config.yaml
num_hidden_layers: 14
hidden_size: 192
num_attention_heads: 3
num_key_value_heads: 1
head_dim: 64
intermediate_size: 512
vocab_size: 8192
hidden_act: "swiglu"
norm: "rmsnorm"
norm_place: "pre"
norm_eps: 1e-05
positions: "alibi"
qk_norm: true
attn_scale: 0.178
bias: "none"
tie_word_embeddings: false
parallel_block: false
extras: ["local attention windows", "gated attention", "capped logits"]
init: "normal"
init_std_qkv: 0.0461
init_std_o: 0.00872
init_std_up: 0.0461
init_std_down: 0.00534
optimizer: "adam_atan2"
learning_rate: 0.00216
lr_mult_up: 1.33
beta1: 0.9
beta2: 0.99
lr_head: 0.00568
warmup_steps: 200
schedule: "wsd"
decay_fraction: 0.76
decay_shape: "linear"
final_lr_fraction: 0.1
batch_tokens: 32768
max_seq_len: 2048
doc_mask: true
train_tokens: 177100000
max_steps: 5405
dataset: "wikipedia_en"
Each number is 50 + 12 x the weight over its row's rms, rounded and kept within 0 to 99. Layers, rows and columns count from 0. The size before them is the row's rms in percent of the matrix's.

# layer 2 MLP up, 512x192, rms 0.119, rows 189-213, columns 0-95
097:58 86 47 54 34 44 46 28 49 49 54 60 56 41 42 70 62 51 32 53 73 34 57 48 61 50 38 57 59 52 52 42 43 44 53 29 59 50 40 44 48 61 47 44 37 51 54 39 36 56 44 48 59 31 40 40 37 54 44 56 40 44 57 59 36 37 51 51 36 70 41 41 45 52 62 44 31 55 52 42 43 55 51 70 46 93 43 46 66 33 52 53 43 55 53 59
092:57 27 42 65 60 66 70 59 63 43 38 52 40 56 54 37 37 43 40 32 75 47 65 54 56 48 55 56 46 83 42 39 61 50 45 42 58 68 38 39 20 62 39 49 65 59 63 12 49 50 39 53 69 61 43 42 65 44 38 54 54 63 52 53 55 54 64 36 47 43 25 64 46 62 27 53 67 56 59 41 55 67 57 40 44 44 57 45 32 33 62 46 40 46 32 57
120:28 29 50 60 62 51 36 47 51 48 47 55 28 57 72 68 50 43 57 61 47 66 20 67 46 53 41 28 63 53 65 43 48 58 37 52 79 66 54 58 29 70 54 57 42 51 66 48 43 53 73 45 57 41 42 66 36 40 47 59 30 65 29 46 44 35 42 57 34 44 53 56 42 57 40 53 36 37 42 50 59 52 60 56 43 23 38 79 49 57 49 34 32 46 52 65
078:43 55 52 55 69 47 71 52 52 43 56 57 49 54 40 81 58 45 51 68 72 59 62 49 34 64 27 48 50 63 61 34 39 38 37 51 83 50 35 52 55 47 53 48 61 48 56 59 31 39 53 51 48 58 64 57 29 35 58 47 25 56 39 54 39 45 67 38 36 53 55 27 79 57 49 52 51 76 51 63 35 47 33 64 56 71 54 56 72 49 60 51 21 57 67 60
098:45 58 29 39 34 47 28 57 44 20 42 43 39 61 59 44 53 31 40 56 35 40 50 38 52 56 45 47 37 41 52 38 49 34 31 47 46 60 58 48 49 43 41 48 44 77 51 47 51 47 32 32 67 38 68 33 63 37 57 43 72 58 52 46 46 44 53 44 48 60 36 56 34 65 52 86 52 67 30 68 40 29 45 58 69 76 46 45 48 60 41 57 65 74 43 59
108:44 45 63 39 41 47 42 46 33 59 49 71 42 39 55 59 56 31 61 50 47 47 37 70 30 53 30 51 68 87 44 66 51 55 48 43 80 80 61 55 36 54 50 60 47 60 49 57 48 61 65 56 65 53 31 38 31 43 50 45 35 73 48 45 33 57 31 45 41 32 42 66 40 64 58 51 42 69 42 48 40 47 52 39 60 29 37 68 50 51 45 40 43 50 23 40
134:36 67 47 43 53 52 40 55 50 49 51 60 56 38 66 55 55 70 51 36 47 59 65 56 23 37 52 59 39 72 33 49 19 50 58 49 50 43 67 53 62 51 48 64 62 63 30 54 53 49 44 43 38 50 45 30 61 32 67 53 69 66 50 21 36 58 42 66 53 56 55 39 43 52 26 73 69 52 41 27 47 41 52 44 64 36 38 58 71 61 49 52 58 69 29 51
089:63 42 65 35 22 47 53 47 58 37 52 50 47 61 56 54 49 38 46 42 58 68 32 30 59 60 55 54 42 38 45 47 71 38 62 63 44 52 73 56 44 66 41 68 59 44 52 60 37 23 44 43 54 43 45 60 38 50 43 37 39 57 43 53 63 49 62 25 71 65 42 59 51 40 45 72 47 45 58 54 55 63 52 52 42 67 48 70 62 53 34 30 29 44 36 61
105:67 32 69 41 41 54 49 48 41 28 54 35 46 47 50 35 42 63 37 50 58 34 41 51 58 65 73 63 35 50 66 63 52 45 49 37 59 77 45 46 36 42 35 29 36 35 08 40 32 64 28 58 55 50 61 51 38 60 43 44 50 78 52 52 50 58 18 39 52 45 52 47 14 66 57 54 46 70 36 44 44 48 39 44 57 48 52 43 40 67 65 57 49 61 39 37
087:67 27 45 35 52 53 64 39 40 42 70 49 36 56 49 38 62 54 47 49 35 67 49 48 67 46 53 48 73 56 49 68 79 31 44 54 59 47 34 51 45 40 80 51 56 55 38 66 62 52 48 31 42 49 54 71 45 63 48 29 40 44 49 50 22 38 61 39 56 67 38 22 51 49 55 51 31 25 64 49 55 41 63 56 23 26 52 43 41 34 48 61 66 42 47 50
122:90 91 69 32 36 45 38 56 68 53 59 56 55 40 39 54 60 52 39 37 61 43 42 53 52 47 36 56 59 58 39 65 50 46 68 42 52 53 55 52 44 51 53 37 55 37 35 54 50 53 48 40 54 47 39 23 57 35 59 33 60 63 57 35 55 66 24 31 40 53 22 54 47 44 65 61 64 76 27 68 34 40 56 73 61 58 35 48 53 50 41 55 57 63 49 33
103:57 53 34 51 26 53 69 33 33 70 47 52 59 69 49 34 51 52 48 49 45 38 56 59 68 60 53 85 64 70 42 71 64 43 48 39 53 52 49 54 53 54 48 43 40 63 50 45 50 27 42 40 64 12 36 54 49 24 58 32 47 56 75 61 46 60 50 63 54 70 48 40 83 57 59 47 47 40 55 45 58 55 51 51 48 43 38 50 46 46 58 59 48 35 62 29
109:38 46 49 48 49 44 53 38 40 47 43 49 36 42 64 48 37 61 58 56 54 64 60 48 49 47 44 68 27 35 54 40 52 64 34 54 55 33 41 45 58 54 33 52 64 33 59 71 68 46 50 64 43 43 66 67 38 67 42 51 53 46 47 58 71 68 77 39 52 41 70 36 52 46 48 53 26 36 58 54 59 39 48 30 46 43 64 47 46 58 55 47 46 54 72 69
100:35 59 35 77 58 33 54 48 62 70 62 58 43 43 28 47 52 65 42 67 48 65 68 28 73 34 73 63 46 25 43 57 49 36 53 57 28 43 45 71 51 40 74 42 52 22 61 49 54 54 44 60 41 52 51 55 56 41 61 40 46 26 50 54 58 51 61 51 44 39 55 39 43 43 40 60 34 41 59 58 53 39 39 54 43 34 64 17 51 43 46 49 51 49 70 65
109:31 47 42 50 21 49 46 64 30 67 40 64 54 07 39 55 57 35 47 73 54 52 55 67 31 62 41 54 62 65 62 58 62 72 60 51 63 46 48 43 57 43 73 34 56 66 41 49 40 68 47 38 41 44 45 51 62 56 56 72 49 54 54 29 26 66 66 57 56 56 44 39 38 60 48 47 41 50 45 64 44 44 41 48 64 63 46 27 48 52 57 52 57 36 30 40
095:45 52 43 45 45 52 32 72 49 36 51 63 63 59 16 64 43 44 35 55 43 45 70 58 42 42 36 19 49 28 50 58 47 32 71 54 25 55 54 46 57 47 60 55 32 47 58 64 54 57 16 52 59 73 50 47 74 32 74 35 32 43 47 44 41 53 61 55 45 51 32 30 29 55 60 51 72 36 51 52 44 44 61 42 57 46 64 43 71 42 43 44 39 32 47 55
100:62 60 66 57 57 39 52 60 34 36 58 57 51 46 51 51 37 69 47 44 35 40 61 34 56 51 50 19 50 50 37 38 26 52 59 34 62 66 58 40 69 81 46 34 41 38 34 49 45 73 21 63 63 63 54 52 47 66 67 57 47 64 42 54 46 53 54 54 31 44 59 40 54 73 46 70 39 47 57 52 54 45 47 49 51 32 51 30 68 63 48 57 55 61 38 72
103:40 36 56 75 52 51 74 51 45 34 51 36 44 46 31 42 49 55 60 49 61 59 54 46 84 57 53 37 56 52 48 47 56 47 47 62 45 52 56 47 74 56 47 46 36 26 48 42 27 47 57 55 49 41 73 65 35 53 52 43 51 24 38 43 43 47 41 71 35 50 70 45 55 30 53 64 42 41 37 62 39 55 49 60 45 64 51 41 69 41 68 51 46 53 57 55
103:51 42 53 51 54 53 46 58 44 56 43 33 39 52 61 53 49 45 60 50 38 53 61 58 08 44 63 54 54 66 59 42 34 48 44 37 37 37 56 39 52 59 43 48 52 55 34 54 51 51 47 48 53 49 50 53 35 43 31 46 63 79 46 49 55 39 36 55 57 48 27 69 19 62 21 59 47 56 33 42 61 52 35 50 73 63 42 78 48 50 33 44 60 62 52 29
092:73 73 41 49 54 57 60 33 36 70 52 69 50 45 47 61 53 69 27 36 50 52 44 47 65 39 37 57 44 49 40 52 70 70 50 55 63 61 38 71 48 62 60 43 35 38 69 53 69 51 37 40 44 36 45 59 68 42 55 51 49 23 49 61 38 63 68 43 39 51 54 37 44 43 55 41 53 42 66 53 56 61 47 81 42 51 56 42 57 40 66 62 41 33 69 60
106:49 56 54 43 40 57 52 53 42 40 36 63 67 47 51 51 78 40 56 32 81 41 51 55 51 56 49 57 54 52 76 70 53 52 30 45 48 46 57 41 41 65 48 44 33 48 62 42 37 39 43 39 61 42 46 45 42 40 39 37 52 55 29 31 60 62 43 40 53 54 35 62 23 47 59 44 35 67 39 50 71 49 43 44 58 58 38 50 51 78 44 59 43 49 50 39
083:43 41 47 50 52 53 63 66 32 32 44 43 62 51 48 56 58 49 48 21 62 47 59 36 45 33 29 49 53 59 41 52 28 43 40 60 38 48 57 62 66 60 58 36 48 52 57 30 45 34 32 51 54 62 44 43 62 45 67 13 73 51 33 29 15 64 48 68 55 47 41 48 32 38 47 57 36 36 49 44 61 42 68 50 49 58 55 59 40 45 35 55 50 36 43 23
116:54 69 43 47 44 52 69 62 55 57 45 54 60 53 43 58 53 56 40 56 72 21 41 57 46 49 46 47 64 56 49 63 42 57 46 50 39 53 44 61 67 56 52 58 45 50 64 73 69 51 30 20 57 52 44 38 34 31 50 40 58 48 46 22 41 61 50 31 55 52 46 67 42 58 36 63 58 32 60 56 65 57 53 64 51 60 36 49 47 44 48 47 63 39 60 36
099:66 49 50 30 47 60 60 62 42 64 53 39 46 50 41 70 40 49 53 50 54 55 45 60 44 49 54 56 60 55 54 49 42 28 72 40 42 59 55 43 49 66 68 44 43 56 45 46 35 63 41 45 53 68 53 49 57 38 48 28 54 60 43 36 80 48 29 51 51 56 47 64 31 60 31 73 63 62 50 43 54 43 52 84 59 57 33 61 56 56 70 44 52 34 58 41
109:56 66 54 53 58 38 42 43 62 40 56 39 44 53 38 42 45 49 47 46 51 39 65 21 42 50 47 31 32 20 45 50 41 51 64 82 49 34 41 61 54 46 56 43 39 65 43 53 39 48 56 45 55 59 48 66 69 66 60 60 37 39 63 56 43 43 45 39 48 72 59 43 71 54 54 58 52 44 51 45 44 79 56 59 46 72 35 56 69 50 51 57 46 40 61 65
# layer 2 MLP down (transposed), 512x192, rms 0.0892, rows 189-212, columns 0-95
096:63 74 76 44 51 21 28 32 50 63 61 53 48 42 53 63 82 45 47 30 53 43 48 48 39 46 34 58 55 58 58 39 52 49 41 50 44 41 43 35 54 63 60 49 47 55 64 52 50 65 54 67 58 36 44 49 54 55 40 60 25 59 42 67 43 41 70 52 67 46 45 45 37 37 49 53 40 45 46 42 57 50 62 56 55 70 40 45 51 45 46 47 42 47 50 57
085:45 44 48 50 53 56 51 77 40 54 41 33 49 76 57 56 53 38 61 48 50 49 30 48 33 70 52 56 37 49 46 59 58 52 26 58 54 48 54 42 56 50 52 48 20 46 49 39 50 08 43 47 47 46 40 58 36 40 56 25 51 40 36 34 49 50 35 59 51 49 39 32 58 43 58 52 58 51 51 47 45 45 57 61 25 70 55 58 63 49 57 38 80 35 43 63
118:52 39 52 49 61 42 48 37 52 50 36 54 36 48 75 58 42 46 46 61 56 63 32 54 39 51 53 34 67 47 61 55 57 54 46 56 77 80 56 56 46 61 51 58 39 47 72 47 43 57 73 38 65 36 45 74 44 45 43 41 31 63 39 42 43 37 36 55 37 48 56 67 28 69 49 60 39 40 44 33 51 58 59 46 27 36 39 83 48 61 60 45 33 51 46 68
076:62 54 56 27 50 54 37 33 45 54 46 49 39 57 56 67 62 54 24 50 29 75 53 60 68 41 44 40 56 55 49 69 41 66 57 53 46 69 56 38 50 51 33 52 50 54 54 43 35 35 48 70 58 52 31 56 61 55 45 58 48 61 48 50 51 72 39 43 51 66 56 37 40 50 56 38 49 20 44 54 70 42 45 51 54 25 35 52 85 39 50 41 67 48 72 49
097:35 41 65 57 26 64 42 63 53 27 62 73 69 44 67 68 64 50 39 44 52 62 57 53 63 58 48 46 49 53 51 57 30 68 74 49 71 35 63 32 40 66 43 51 56 63 57 47 37 44 42 44 34 52 24 40 78 39 64 55 35 63 50 53 41 61 51 50 61 34 30 53 62 63 40 49 49 55 41 38 49 33 55 50 61 70 35 34 50 81 54 34 46 63 48 68
119:45 52 64 41 47 57 44 45 34 62 52 72 47 35 49 60 58 38 55 51 57 45 47 73 31 46 43 48 77 80 45 60 54 48 51 42 81 78 63 59 43 54 60 65 48 57 56 62 45 64 72 57 70 49 37 39 36 41 56 46 42 65 56 44 27 66 32 46 35 42 47 76 28 72 62 53 50 74 38 36 38 45 55 33 55 33 43 74 55 51 47 39 42 43 23 35
126:52 70 67 51 45 30 55 52 54 75 71 59 43 61 57 53 64 77 55 53 41 53 55 66 37 37 44 57 48 56 56 28 67 47 22 34 55 59 40 65 41 63 31 50 54 74 24 75 32 53 49 46 34 36 52 46 42 62 56 33 52 35 39 50 58 43 56 56 52 47 48 16 44 44 38 64 36 45 48 42 44 53 45 35 68 45 60 47 54 48 47 52 53 44 67 48
086:45 54 52 68 66 48 43 52 77 51 42 63 36 35 41 34 37 50 56 34 36 43 66 48 47 69 64 32 64 60 55 43 53 46 59 45 61 54 42 66 57 43 23 48 45 46 35 65 21 71 38 60 55 52 55 47 40 56 61 49 61 53 43 48 67 30 54 68 15 43 67 38 53 57 51 56 38 58 73 55 66 51 43 38 45 34 69 50 46 49 56 63 58 37 63 50
107:62 31 51 36 53 64 38 27 44 43 42 33 45 42 62 22 44 46 44 64 55 35 25 48 60 60 39 71 40 49 41 65 41 29 59 44 49 77 43 42 44 45 57 51 29 38 25 48 55 72 49 44 42 46 74 55 58 63 49 33 48 56 55 39 35 38 39 54 45 29 63 56 45 67 68 54 57 66 64 49 34 32 49 48 47 42 75 43 39 38 46 80 31 55 31 34
079:52 21 15 48 40 99 66 25 24 50 59 36 49 41 35 23 41 56 55 38 49 49 46 44 72 38 55 62 46 53 55 65 67 44 40 57 51 47 42 59 52 57 72 56 47 56 44 61 57 40 49 55 32 53 51 51 50 55 66 54 63 45 60 42 24 53 42 43 46 60 65 54 51 60 48 59 42 45 52 50 35 60 50 47 49 34 46 41 49 51 50 45 42 54 63 42
133:70 72 73 37 31 40 40 47 54 55 59 59 55 40 27 58 63 38 50 45 72 31 56 49 39 50 47 47 57 58 38 56 54 38 63 40 44 41 44 44 49 43 60 40 51 40 44 65 38 45 56 43 56 52 38 13 49 30 52 31 59 62 61 45 52 59 31 35 48 56 18 51 60 57 54 60 66 70 32 86 30 32 58 65 64 43 43 36 49 50 42 40 57 70 59 39
103:54 45 47 47 54 70 63 48 31 61 51 39 57 63 47 21 63 53 37 51 56 33 56 65 77 61 64 85 62 61 59 59 62 38 52 57 70 50 45 58 57 43 47 32 51 76 37 58 49 29 52 54 49 33 41 54 64 35 54 57 44 39 81 61 48 54 65 42 59 55 51 46 46 57 72 51 53 39 48 52 52 40 31 51 50 42 67 67 55 58 59 27 38 43 31 38
111:51 54 51 40 51 52 44 43 50 40 48 32 50 48 69 44 43 67 51 70 45 66 53 56 73 42 42 71 28 37 51 44 44 66 55 68 42 29 41 29 46 43 31 46 62 51 67 52 78 57 51 44 36 51 59 74 43 57 54 50 43 53 42 46 66 58 81 50 57 42 59 52 48 48 61 58 27 36 44 50 59 50 46 39 54 69 60 46 44 47 54 65 46 57 68 58
095:46 55 30 58 76 36 47 45 58 49 39 43 46 50 23 56 47 66 39 58 50 65 66 31 68 31 64 58 29 31 35 68 46 43 55 54 34 31 56 53 39 40 51 30 29 37 51 38 61 72 34 47 33 59 58 59 55 37 68 40 32 41 55 64 74 57 64 50 54 37 62 48 53 39 31 41 54 33 46 59 54 49 46 56 69 46 53 21 47 41 43 47 45 51 52 67
095:42 34 46 55 75 67 67 42 60 46 48 47 44 65 20 33 57 54 68 34 48 42 63 56 61 40 48 66 29 49 32 35 60 37 59 37 59 42 37 45 36 44 18 52 59 39 61 63 28 44 49 68 32 44 52 41 56 80 66 55 49 47 60 65 54 40 40 32 35 36 50 36 77 48 71 39 53 50 54 68 43 50 41 64 47 29 49 30 40 45 42 39 69 55 68 72
097:71 50 47 54 65 47 46 53 47 33 37 65 58 53 11 64 67 42 60 47 27 71 50 58 40 40 54 12 40 37 66 54 52 40 62 66 42 52 58 32 49 47 39 51 26 44 55 64 45 45 37 56 58 78 39 54 62 52 57 38 35 41 52 41 43 51 59 30 37 48 37 38 22 43 59 53 57 51 56 54 34 41 52 40 38 47 70 51 67 43 55 48 31 39 49 42
101:54 61 63 33 56 20 32 62 62 52 44 32 58 62 48 60 52 43 32 47 41 58 46 47 40 46 40 46 61 40 47 38 30 55 59 43 55 56 50 35 45 57 50 36 58 32 33 59 51 46 20 48 38 51 74 48 43 43 68 45 36 81 21 32 45 50 66 56 33 34 52 66 74 75 61 52 46 41 51 44 28 47 58 58 41 57 56 34 47 42 80 48 49 37 41 42
100:47 35 55 75 46 73 63 34 32 54 53 43 45 47 14 40 50 35 57 55 44 48 63 64 37 49 54 23 44 46 49 40 66 38 66 59 62 40 45 37 34 46 36 31 42 60 60 77 51 58 38 52 56 59 47 43 54 38 53 53 40 50 47 53 46 53 69 37 42 61 32 44 60 57 43 58 59 76 55 86 55 53 49 46 49 49 36 48 45 77 51 30 55 55 55 73
100:53 51 62 45 39 36 68 53 40 72 58 68 51 57 66 68 52 48 82 46 58 58 49 45 56 66 70 45 68 46 52 44 58 53 31 43 51 36 48 63 39 54 53 64 29 28 46 40 57 58 72 43 49 43 47 64 26 43 27 31 55 73 54 35 64 37 44 56 59 41 57 64 34 59 43 50 46 77 55 39 61 46 59 43 53 41 38 69 27 57 38 68 48 35 56 39
086:72 36 24 54 59 79 49 54 42 27 40 44 41 50 51 22 54 51 44 59 45 32 52 39 52 58 44 79 24 38 39 60 68 51 70 62 51 47 51 45 33 54 46 39 57 57 72 38 47 68 53 57 49 45 62 63 49 53 51 62 52 46 51 56 63 41 39 49 63 61 48 58 48 67 63 42 58 44 47 68 43 58 52 76 40 46 27 42 53 52 53 52 34 54 63 59
103:52 42 65 35 47 56 45 54 65 39 57 69 76 55 54 42 60 37 55 42 63 42 50 44 31 37 54 47 54 68 51 45 48 58 47 26 35 43 42 49 39 35 49 66 31 57 47 55 36 58 56 56 54 44 59 55 50 64 34 33 33 39 56 63 78 61 19 53 48 52 36 45 45 58 65 56 52 60 44 49 66 23 63 58 53 41 56 48 59 73 28 59 48 66 41 55
088:59 50 59 62 38 35 62 30 28 71 61 57 49 52 55 50 58 53 40 59 72 42 64 32 51 49 66 33 69 52 50 36 39 38 42 56 40 45 49 38 56 35 56 26 39 55 48 43 32 22 38 60 57 43 34 67 61 47 49 42 59 52 49 62 46 39 37 53 32 56 49 45 54 46 52 59 46 34 55 19 63 41 48 45 34 46 72 49 39 52 43 55 65 37 60 38
112:52 49 44 60 51 50 55 60 38 66 46 55 61 49 31 53 55 43 40 49 75 34 50 46 42 61 57 42 70 57 54 57 62 49 44 46 46 46 44 55 51 61 51 42 49 59 46 79 73 47 26 22 50 62 35 47 54 40 46 47 52 54 47 49 42 47 36 37 54 61 29 66 42 60 42 55 61 44 72 57 56 33 39 53 56 37 53 52 40 54 42 43 64 53 71 37
100:68 50 56 32 44 46 62 53 28 67 44 46 35 34 36 70 42 47 73 54 47 48 48 62 42 44 52 50 60 56 57 44 53 28 59 45 37 65 50 43 64 53 55 42 36 63 45 51 37 50 57 50 53 66 39 50 44 43 47 13 54 48 49 41 71 26 23 51 60 65 53 68 31 59 35 66 69 61 56 45 45 44 41 66 51 48 51 68 55 63 73 44 60 47 68 47
# layer 2 MLP gate, 512x192, rms 0.114, rows 190-213, columns 0-95
111:56 44 46 57 36 61 62 46 47 41 43 58 49 45 36 43 41 50 57 40 71 23 65 50 38 36 58 43 44 72 50 44 73 42 66 56 61 61 28 46 35 57 43 40 66 49 71 48 47 75 47 57 62 57 38 44 65 53 63 58 52 62 70 56 39 65 63 40 53 49 44 72 50 77 42 59 69 56 47 39 60 65 42 54 54 23 45 41 52 56 47 37 25 64 56 59
064:40 42 28 43 59 67 54 47 63 49 28 64 54 59 34 62 57 57 59 57 51 34 78 64 43 41 47 74 43 57 44 46 44 55 57 24 62 44 41 53 32 51 44 59 49 52 43 51 76 49 53 44 38 40 44 36 65 52 39 67 53 65 65 57 27 45 53 39 55 43 54 44 58 52 60 49 51 53 35 59 57 53 37 59 71 47 40 47 67 28 41 47 47 47 42 37
104:44 49 48 42 42 59 51 60 45 37 38 47 62 43 66 54 58 33 44 71 47 49 56 54 69 52 55 51 36 71 64 55 56 54 22 71 43 61 66 58 33 66 64 48 45 50 65 34 60 57 46 48 55 49 21 50 59 31 50 60 42 52 51 77 47 58 59 66 62 71 33 44 42 48 75 56 53 58 43 49 29 56 52 46 53 60 58 57 46 47 52 45 24 48 32 42
101:52 49 49 64 66 58 69 51 60 64 50 64 52 42 50 67 44 70 77 61 61 23 82 51 51 36 61 79 44 33 39 47 57 91 59 48 46 44 56 54 52 45 36 39 19 41 58 59 24 70 51 56 46 50 50 51 39 57 44 43 48 52 62 44 60 33 30 40 51 30 58 62 59 63 44 67 37 60 33 44 40 44 32 32 68 50 60 54 64 35 37 72 35 65 71 49
055:61 64 31 62 49 69 48 59 46 66 40 72 61 39 64 61 72 53 43 61 65 59 52 31 51 31 33 48 53 59 32 52 66 48 41 49 44 47 58 48 42 41 45 45 47 66 55 60 52 70 69 32 55 37 44 44 45 53 61 46 51 57 41 47 48 29 33 42 54 43 48 71 38 54 55 60 52 57 13 66 39 33 48 59 65 42 49 47 67 67 25 39 35 58 35 34
124:62 51 40 56 46 68 44 42 55 49 29 29 63 56 57 52 51 41 47 65 57 48 42 41 75 37 53 57 51 35 42 44 64 59 58 50 55 40 56 49 38 64 57 40 42 36 75 45 34 43 53 33 56 22 51 65 56 53 25 48 30 37 55 74 58 44 58 52 66 46 55 61 69 45 52 46 34 46 43 39 42 87 53 67 53 61 56 52 68 44 53 43 19 46 53 56
103:43 40 37 50 62 47 50 66 44 60 42 56 32 51 33 56 50 48 54 47 55 29 56 26 45 35 52 35 50 66 63 54 56 24 52 56 49 31 33 58 41 29 45 53 61 57 09 49 37 49 39 55 64 60 42 63 37 27 67 37 59 72 43 46 61 65 65 50 60 37 40 55 49 68 28 51 49 61 53 34 35 30 61 52 64 48 49 58 40 51 64 51 52 70 74 66
104:35 19 33 43 60 81 38 71 41 40 36 43 41 41 54 60 60 57 51 42 47 44 46 46 44 40 68 55 51 61 57 35 41 39 29 54 60 37 44 44 60 38 21 58 48 49 41 51 49 35 49 48 65 47 59 38 39 38 65 57 60 77 53 42 57 47 34 57 64 43 46 52 50 58 35 69 58 79 35 51 39 38 51 50 73 41 52 41 57 39 38 41 48 73 66 58
113:45 15 13 50 71 80 61 47 41 51 32 44 47 32 48 54 62 57 42 37 39 46 61 52 72 26 38 59 51 64 40 63 62 47 53 46 55 35 38 52 38 40 57 47 67 54 36 60 61 69 49 39 45 48 43 37 58 56 69 55 38 64 55 51 37 55 52 47 59 50 43 58 62 55 44 62 45 52 40 64 38 54 43 52 58 33 46 29 65 47 39 53 33 83 50 53
051:46 49 27 62 62 72 53 62 36 46 38 51 44 37 52 45 72 48 33 58 53 20 57 63 67 43 45 61 27 58 48 49 41 65 48 42 38 59 39 61 36 44 47 48 70 32 68 47 57 50 47 35 31 53 45 23 41 51 52 49 49 65 57 63 26 38 37 45 77 40 54 67 39 33 53 53 36 60 51 76 43 44 50 26 71 68 58 25 72 52 26 45 37 72 40 32
106:62 36 31 50 42 72 41 50 52 36 21 33 75 32 49 40 43 35 46 51 52 41 70 56 69 57 48 45 53 70 58 40 61 54 65 52 54 40 60 34 49 48 69 40 43 55 65 29 34 60 50 46 63 43 33 60 58 52 35 54 39 58 62 55 49 32 54 65 35 63 42 57 31 50 47 47 37 58 41 59 56 71 22 62 78 79 46 53 39 32 34 46 21 53 38 52
079:51 27 32 43 47 68 44 60 48 38 34 46 60 58 59 47 44 45 51 56 40 54 73 56 69 48 40 53 53 40 57 41 58 56 59 61 30 35 45 46 54 45 55 57 55 52 80 43 48 62 42 35 27 22 32 55 49 57 62 51 45 59 63 57 52 28 48 64 53 50 53 52 48 46 52 61 48 52 39 43 46 59 38 44 77 63 45 34 46 35 49 56 54 49 50 32
089:37 58 40 62 66 63 40 64 46 36 36 50 55 37 46 77 46 60 27 45 53 37 60 43 60 48 43 45 32 26 44 66 57 46 64 40 44 35 60 54 41 48 48 49 25 43 47 59 39 71 40 47 46 51 49 63 44 42 52 49 52 73 58 70 50 65 62 52 66 62 47 52 57 44 35 55 62 41 31 43 56 55 55 45 86 66 56 42 56 36 54 39 36 56 50 53
109:68 55 53 52 61 61 63 20 66 48 55 45 54 61 40 49 62 65 53 42 50 45 59 39 58 49 57 44 39 27 40 33 43 43 63 48 51 31 39 43 38 44 33 48 59 37 64 63 51 43 48 63 37 42 56 57 54 58 52 39 38 42 71 79 64 47 32 36 42 44 73 55 72 45 69 45 69 62 53 55 53 54 41 60 55 25 51 49 51 47 42 46 52 69 66 62
079:18 31 48 71 91 69 66 57 49 47 17 24 45 54 36 52 61 49 64 54 50 38 42 56 39 30 44 47 40 53 60 66 48 41 47 28 46 35 48 45 64 47 48 47 57 61 42 51 48 65 53 67 66 67 42 31 64 55 55 51 66 70 52 45 68 48 41 51 39 57 61 55 44 58 34 63 44 50 43 71 39 50 47 55 73 64 43 45 40 54 40 27 33 58 42 44
109:49 45 22 57 80 47 52 68 43 42 13 36 55 46 41 57 65 33 38 33 50 38 63 47 48 44 44 59 55 59 52 47 42 24 39 66 42 30 39 40 53 54 64 58 45 47 37 62 45 62 38 48 33 43 44 48 59 44 77 43 51 73 55 41 21 45 43 38 69 36 52 54 85 31 36 55 47 37 52 61 46 47 54 54 55 38 46 41 61 50 31 36 54 65 55 50
112:55 59 37 35 40 59 32 48 50 62 41 58 37 42 34 58 60 68 36 53 64 35 56 34 22 45 65 63 36 46 51 22 59 49 63 64 67 57 45 33 37 40 56 44 53 64 58 76 75 53 34 31 49 39 19 57 47 41 55 51 48 61 62 77 43 61 55 31 62 53 36 54 45 75 18 44 71 53 56 62 55 38 37 76 62 56 35 45 46 78 35 39 60 58 57 57
105:48 47 21 69 68 70 32 55 50 35 30 44 30 31 51 35 49 54 40 48 38 55 78 47 22 47 31 38 28 56 64 42 40 34 64 55 45 30 38 42 43 45 45 48 63 76 33 44 50 42 36 76 57 62 37 44 67 38 49 57 54 57 58 53 53 41 43 40 50 59 45 55 32 64 27 65 58 49 31 54 45 44 23 38 78 80 53 53 54 54 39 33 48 70 28 36
094:47 18 37 66 58 49 53 56 56 43 41 30 41 47 42 36 62 41 57 73 53 50 75 55 73 50 74 48 28 24 58 58 59 64 46 62 51 49 24 34 41 28 39 32 62 53 50 43 37 47 66 55 42 57 38 68 51 68 61 58 53 54 66 47 68 35 36 37 59 53 54 58 64 58 68 68 61 60 40 69 36 60 51 49 58 49 48 66 42 55 42 50 50 57 58 53
111:40 44 33 43 74 69 50 57 34 51 12 49 36 23 52 45 43 37 55 52 46 42 52 59 38 42 21 44 53 54 49 47 36 44 54 70 36 30 60 59 48 38 57 67 57 60 56 51 52 45 47 52 33 71 66 44 57 51 65 76 47 49 49 48 46 62 51 42 61 44 68 30 35 51 48 52 39 32 55 61 57 42 49 42 68 47 41 52 71 42 45 20 49 65 43 48
087:40 34 47 58 63 47 38 73 62 21 43 39 50 34 43 61 32 53 47 26 54 45 57 50 61 53 27 50 50 46 27 42 37 55 59 46 39 47 52 52 71 75 58 47 68 46 55 43 56 57 57 45 61 67 41 19 55 66 60 56 51 52 56 36 33 65 40 64 54 40 61 41 33 46 45 59 46 47 52 64 40 44 59 59 55 57 30 48 44 44 44 48 35 46 43 51
085:42 63 40 56 76 72 59 61 47 51 35 72 49 40 66 41 52 45 40 50 49 40 63 49 37 48 46 69 57 65 49 52 41 42 49 23 41 44 69 56 26 47 53 31 62 55 40 53 50 53 42 57 64 55 57 32 56 38 55 45 54 91 66 47 51 50 52 33 58 41 36 67 46 72 65 66 52 58 25 42 40 32 42 66 70 45 36 32 42 32 49 27 42 56 57 53
067:47 37 45 62 62 79 61 55 61 56 38 49 60 49 56 46 37 58 56 50 51 72 55 62 51 41 42 54 35 42 41 51 42 47 49 51 62 37 76 68 35 57 62 67 65 55 81 39 52 57 47 58 34 42 35 41 30 68 66 54 37 47 46 43 66 47 47 60 46 44 59 53 49 41 43 71 31 60 58 28 33 49 55 37 63 61 53 49 52 49 41 47 26 53 43 59
082:30 54 36 54 64 74 58 54 52 78 26 56 54 58 55 64 46 43 58 62 43 30 73 48 30 48 31 68 32 61 49 61 31 39 31 33 48 57 50 52 49 44 36 47 39 50 45 45 26 64 40 46 49 55 34 43 42 45 32 50 63 62 59 47 50 58 48 41 37 39 33 58 34 68 44 69 61 52 53 39 60 44 40 44 70 53 47 45 51 47 40 16 54 68 63 55